config.yaml
d_model: 384
n_head: 6
n_kv_head: 6
norm: "rmsnorm"
norm_place: "pre"
rope_fraction: 1.0
init_std_qkv: 0.0267
optimizer: "soap_variant"
lr_head: 0.0114
grad_clip: 2.0
decay_fraction: 0.715
batch_tokens: 262144
doc_mask: true
steps: 3689
Each number is 500 + 50 x the weight over the matrix's rms, rounded and kept within 0 to 999. Layers, rows and columns count from 0. Numbers have three digits each.

# up: layer 5 MLP up, 1024x384, rms 0.0707, rows 249-265, columns 256-383
# down: layer 5 MLP down (transposed), 1024x384, rms 0.101, rows 249-264, columns 256-383
# gate: layer 5 MLP gate, 1024x384, rms 0.067, rows 250-265, columns 256-383
up249:472423452477505611534456470518511554464416542532548574500475526531516586458486530511536527508536494526565502464486615470565429485506498518422448548503445572487496502475527483522533395592448548517471529506430494563545503480516565467620591597521520502509580513504516443556428549492432457463415581527542532510469471472478483573512433510455437549482519508473537473489502531445501516502506
down249:473537505405532440570522491514449634491541419520481507465455582543451448442515563591454463480523529465520521537520465495529496603539525441503513475497517514508530564479468396477600543434559489486542494551579492455389454536438515492601489558569467430484510498458549563537367398522559548547450451486487478489423441533486471532433550521494513481517514465518426525456506438546539478483475
gate250:522566422504448583488508500477496449552424424606507452486446458554506525437487530492419556525478480503483511394457482520510451384493475572467456499513435513483491588539473414597494468512542420599521539551498485557480472471450366541502486536499583558458533512505494517518515471499557432520465521511507446547445524509509506504502406515594464465561505503528370475440501517499506522524487
up250:494510488624530498507503437427516398451511468464537443504625567495571520558520492430523557486552472392408525556506512415517540514487430509485492634516517518534508444438389464524448508436561434487454567476421508436518567543510508400408447424479594479552408475514520495450449548553475563478486448568474506493485523528566457578455508418500502462444475462439473441509521466481488492511524
down250:431478503467520469567452479536547407515492562528419559476478450530516498504594535550418491492479524485582500492441399395528499584440550508528521482527499539453521493490639525495492511538524513402520511450454464507484547382516529611514506431502474514487546419504549542594527500548510535482534432461608527492469504485464554512482556483452446475535543493563583515511530535485499491529538
gate251:493522481553518555451542542556656408514471648515478466463523577471477527471513551562535456586464535463434518504474459521463522532482483424526456500547509575464548463460440485501451501540510418505381509628586503552498426521603514465558524529539458505498469476452512505497471575505547444556477513533498466488561529455533424494562431500530534481530489512488533538457496563476536541529493
up251:546477501539498470538506418592551494490511566505588503426440514480519489472598534498464527514498506446484454421488523556475569516515500479571534507461520577511516462443420544591384463561477497609496499431450467518436482485441545535626492444466394511484446492437454540488538469552513597606398448500495464432604500511590486437518401470517473500481465552477476554478497437474531607547377
down251:430567480457445487463500530438464526510509489448481481550454392415537515458459474543503536532540456542522557590460518556496482540470539489390525510483425532434460492619469597571492518421486448467522567479481510482435552500429417430454505449491539475510570485533560481476559524501527491518430581475464511527410487537537545489452505595552488381493474484512535477504487450521490468497540
gate252:512530489527597510454559483459352557489452558463516573516484527496504567532517441492498443453413557510551510486511509488541507505482561511482530509475547453464407515527497452496514504496440570510432475468459437593445468525494463616392483530476521524486486512388518476453470557519440478465510490487421608509496481526573504560611576565566494470528456611505446559386439551495560502509519
up252:529520505420495517505623469578502483572526495510454470577522561530504385399418426514541493489486518482416472466559614417493569526561540588509441425595460623518575468593518496562514487605572592427428422451520509438459460459435460352459567604514521518528441411509515555429590443552478478600400455586551454511490548518569379480531488515515427535405545541473474568444414511532564508542428
down252:479472620443443501459475537495605527493536402451465533485545543584426453531474530522542473524578551550468519499484532464500457599426520473536451478517602519489525385419416547475557579447518548526592501596469551575502524425616523536495460497438636465469479562480541512486539528560400461498525493496604460468522565453544453461370555507564518408433476487541445354494601466458472494572468
gate253:483566505580481515535484519461465490482497578562537585459449523392585513518538521470553478491540500454421547611467565472475493417492470438373559480607583468460468467473474487553434429457507480566484471558521490502475588543512551517520425466488485405490495536513521517474578441546520472579502460524517560542485555504538588519472533492499551524472461562485458499527529500437533462557513
up253:439537521483456519431539397440552545472512554496561515518535588480501528531515452554582432468514538473429589538432547531493519501498427507450429473484473355425518504515508570562493514507551426502452449542539483482476487524553465564484406466488580566489469505464565512578569515496521498524596439536430582601572524589461479575668557478576460593558593527431458585480533529531496469497463
down253:514521563471443586555532459644511443533419437555425472413484435483549506452469484377471544462530432469522459568589471484514542367407571429533448538501494452494553528530497423472447499548472397612514575433486423527541470524555434420544519465397550502467448446444541417407435475458555400543492524531474474432581433477506568572517487478453545530624562517525523435500591550577519512495452
gate254:491531468582454546458503581544519507512583530549521667561497443443518555630424485577509434510525608650511450488497514584437491504527471393374523559489505473529470501513431468489470554495466435437553555501477498524476566532579453539563535550509460479539413501535432440486437536544564567524503427500570478493556472412401489591497587463508587499536519519672480496485480484488473522536533
up254:437465530464476464481520486492429504586522462542466566563521474533452524548439473523524593485508549512431482430410511501457454579474450507488593516527406510514524525521539488551477423580508506485494520499549529489478494525504401471560538497551540512498467525489488502541524512418632488498458504486573481576431422486491565489412501462505510543501547419473400357546529470538465558415425
down254:462470536468531435479573440536473518526494580460512430456457507504469566448535494502557420484482429468478497477559466568441481466472499486451512534537488510432466498473502482482540410462539526495481441559517530524529428459582458535502443544512529475453523488507491554526463506520461462395494481516448485555553550497605612493405422496379498537489466452496538484467498632400491512535476
gate255:470477388542541470441492479478454570602483513483319562443429493478490416443466495479445433466556493513525402379447540555521546466408508490498437485505486582582520480567492523494502537519443547596488574551489465558492521503492486520432435596486538475519500599446514456540624509545547488467542498475646493576465483494555563493543481563521444465531444457527474506448617574526494491553495
up255:462431389543471481541529566456480514498477548587536461452542492473440504488521516472464424497464336468402401392512489498539564473400534513457529529545503529432531496569465507488575458529445487493537594567569548561571460540517468389456500531459501503458516467536468512594542479543521503494472509572509403449582429515460602495482458459490509444521501535550557510460583585532502522504477
down255:530454504621496488519476478530486395580530440645385524461603495492575540475509569502537576541556413468612556442493473479552568580496612445538465508477429469525470476440574527460523458494528535490525450398543465482541532460446451524484424571486528511452526478514498471556410509499536484393481476537448509476446548538482532483484490466438502532526518478438517507487479520545458439576504
gate256:406576452566491565458528442420548468533571472501447514468538491469454465569512510494571547535447383503474645491509455554504474503582429499449442538602546516444424511494485498480474532501575477374431503440492433531561483425551551395499485480569504501420540470473514435461526500503473436527494500487536374504446414487537504553484466471475478508497441466494534517489486436444556469585459
up256:566550536487493491567584534512558459489596486505477436473494555504501493480369532487428448457479510478556434396579594479543475545559557562480561510563439413511551456479514458517529476418501550542518507411551448522481459412442512462590502477521417452501533506523570404473471535543423584490575571387452439447532543555468466446528603498404566494526531565474529513504547445530558487520557
down256:459445591498526539470470480500540452488605500447534492479580518511547457541448499480494578460538469475556442633546449482526427448614447492609478523549541487526452412425476544454451575480589466529536439427377473488404508590467430500427406498479480481458454585461574530502558385497487559560539510474420495490418388553431460542544519539434480563431495479561486454471532665579508511520439
gate257:494536543503549446586475460433420470517509435594494494472502523428518515485568524362485553450508476422499553517569555465509436575509492471520547573542529463554523503464524426490394569544524527497479511532414427506387462525535567441406531478525426439518548478502531463514481544420474479497480486502413570507554492540559483483466489453485554551479542524491491644467528592489485532536532
up257:532514436533533526480550428479559591569455421565528523473471550526534547475534547511512460506554470550536491429404480495478524486477480541508521539545512518489466532554556470534526454560550549521470545486467415567507465473504546497526502526483489429508468597493496441527545488425529551577538529438560478503558462503504539527574444480543517418481486514573523453561499513596487487539534
down257:480480512415455542549507456498580431430539545419482597537508420555519502539514432465582523604501499464488536549600557450459498507516453419498456481474476431587553540363525498562506540499531430493557456548537455505573596515547451516472452496572467503478553437512473481535500458503449488475404590612450519500433526464572487448472511413533479542413522419483541447489527492573485539526539
gate258:535480504483518384478531495465503491602515466547508469549478527432556445529535422502450489470466459513432492499547484594438525477490519507503479489519534419548382474496487567491484516455486494487531530491543511522530547520444504449510543450443531460495537365503629439589452473525559517492463479601402531525486529434525633414549459409520439493415544515483534532530465517544487552510555
up258:452450517593532499477525514474471453518475517490503488511516482548419577544483463474492507401464451497474490448532583570538471536384554464510432523578574467482495433431449569450516613521536423502450556493528441514454474505395515510475576452466538526508491484543533494477441521455491464444511528551423605471408503471571476501401410507491440553529522516566551474516566401487557532510410
down258:508484565546563593455472517484477590506491510476529436499455542412527527520529493439535478526524557541539456501382562532534525487472574539497420462503499527486532442543550471468498544515429479444457434469502497447460487437503558535563501525500536472505443474563464463469557553538436460524445463572494348489609455515504436499538585470418557524465482559561459572470492510584523559434456
gate259:435499469429625424462427447483453526598420459472521514451563504486494582569401538496465523544430530515508506469509454557525492484612493484441517496429520514453526397453596451500443445533494552590437522585623446448491471499474523519544432562444585516457515385488494537444503449498511567523533510448506532496557403514469530523497479541450437514452501507614470453364470477468500490419472
up259:440516419496616459571428476513411532519571511664528487562588570481523494531509446496475498482470522545530516505523457454516477414444457460533461546453546499504506475486480536514485580533518446532373513495494446458559449541477445540433521554514413474428544477523578530412512430518524529394533451568572587457425463454563560495471499538510514452490525469536498433503470489483515424392445
down259:438553541623511404571466460477571491461470583532516533503543507476442472530403477518536572519500524474569465523546568478528488469416533538556457516491477484447614511561487535575453512582491461580557459546469417537482534497519458484321410543518473526559495476560504453410426471618566557480569570478524488455559518456516572504474451508489503530371493474469436503500413557459510537492539
gate260:589441484421469451462521538526598519548516540499457426445580459505458521498429490540467535509362424455523430481553479526484548540467406546501455514479527507459447562515466650500454459540568512501436453479483439544495512414540503502494517485490445545430428496474495441447386509480473563507422477517397517574468523504531464519548502548565489428439554463519496492528591490509411487549514
up260:471524552491496521511375460418475545459497499500459526515462472546453454500453577491508570422454481514546481496535535458559488512491421453485428558575513542458464582475442556598455570541569548476544518521509517422479538535435536434451414579425529509487457454443617541435570503435443424526449541564470479495452473488494535500463570480521458486397514485485391529529565468412447540474480
down260:409489512540478434495505484590525485577660502562378524569489507531506591517458376519502443492498536547486550461488505562451550485566598526504494593486532531524580513568527435454487499503461452451578508484514489541460490485546455490513527447628457539516509454530417567556526479542522533454551453456605508538569457533462506441534467511419535414527481520579504571472430470522465554470573
gate261:478563464534564503494523579485546545421359477414576500411531528549485520424528402647459485457487474479465467408611502381603422439588575531474568513560509581491592457529494457444453585561439621467495487636533478472580473418572543488476604437499540443467453491460481428572487597424448525536503448474554479412558491516449553505483633461447594521445541495588506478492573516551469527383438
up261:467452492523385479486564438459477616462415504424455464490467399550509445462615567389403476564419552486460581491461470444451456559563513558519517473499529528578414481588557440482529459400495521475491486448460495482496519457538530529510454448474454468399434538465504480449530437486559419411514506504475507574579452538463533584450451523516515554447448617487468486557452429519450509606458
down261:464502485553464468421468490602506412522416470616458548546562491471467518504516568554375486452525544502388586480460528559516458560534441470527456443480475611532468449481520416610489460536547454465482535503545473445491577483549460516537477430520450457427550500394482430472503504594577487583395516521606497489484488474421511488548529484485515482483560674479521493530509503478531502494452
gate262:495547474540508453489545493537500517457545442487578686480475469395494450485479594514518469517597397482502504530480504543547585509465573487554477511527478546449444566553494470535559412565449556535497430579583485445593564444495521512533404442568412520533502536471408518520548535566493503512605560541506546538504540431513515472471499495524585432429542493443418430482496469493511479545457
up262:573463579495508522527530439464488541498469589583528503526515460451552448587528477402521537468522547479490499471601491518485531557477524509499456537539574536490505444565527552600434515447430493441452561540523461467539528496450537500452466483465533403553465556526467441566474485534527446529494530463487468476521458551548568532385500535536497509515545427471469478533472530487472523406494
down262:458565482405529505495502524510547469518578508360525437456518490537473579557558497471407562438441499457486455536497452510475605517457482498470441514457519420451599486478564491491429496473566478461321509468530523477456558476470523499528541485422471575529480481581475427420442484487460504480538495485563528488487503526488496508516485453535500512490544544485615478481427521492494463628519
gate263:407561484441544448487479506425528485529525573517471465496523453533447500572435479587466570494476480422497692547519482478481536582447521463389446503592452568552481502520520619484500509514484485468420577488546484454440566435493479533466434528456457512523438542455614491521547426531443525494440507530499516521501485499463524589525466459560523507467539449545539538486462475542477510507492
up263:595506447512561492581528541560488522592577428464513476421518542531476488459538567460508486470450534442458487497545567546482479434545445526582598487458466430482591457465500510451541507481480494535452439507445538470475487524536513532509531494458538450480478426487440555561452478476505532520611466486473540482498469505518472504511454535458577475533564541506440504551593518417511578485397
down263:496449487545539522500543530502471479511487554481555431558411480504485531476489461534469484533418484565534436511507551485435567435492549506562527496480450548494486472463535510485409483540483552500642475491478420473484528496426423545508562527532452492524533535497539566399541516380532490540420460449543445489448531548556462475549443534443517514436515411523548522531485515595571449573432
gate264:488573555437485561469529539483467508533551457525562497480533432432453533583540569466504461455498452442427458501438453487483446496458406537474512434514579579536527510498474580491533540525489527503570573521425505476439517546525380521561561547484499502472545491464458464419546481510508489540526452455548627556481566485470545525535415431460628523442507475446477448388568470542417501507512
up264:548452417483425528521458560408486476524543499484548567507482459497441553395446565506442554448597470445522458514538590414435530512485552410545469630416495341541534578414524551475504486513538490524445425449531479527520532470505603528432435462483496440509494512492434478457464440515503415554429613500450495416475489439523498425519526507457508462600617533549499494537560481530532413618495
down264:514465442551510469539610466460525439461470412490548473541566417386472533563457442557483510454520561378480511534541489490386464512555468524514518496412501443474507495637561580435514539527486428542484602520561527490529475474408448480562512485514542494473459602468556470479525516526542477543400531494354476446545556537561500398508451457489455481453424435426487500519506569467549510425540
gate265:480482498541536415446531451565448546586586444487488476577454559470518497519433506497465547482507440517487533505452495563538532519417355557515508399479562467501463496445460477490431532533484534491430481432458431486446518561493579469541507495467489480550530503465501491506536437463480448534492549457528524560410439492491613465534557481547507422470428444501415410450512529528507480525530
up265:482583496450452542428536538479486568533531525528492411502529488508515455447551517440478528503456492450444433430534475517504492556491438515530548561459456518492552457503496424516596511529559520491532470482442438475478452506547520396458456530401569501538573504444515489478456510521425533471556534538366494452481589484543456600441539611452528483446546483489510477468446529543479629552575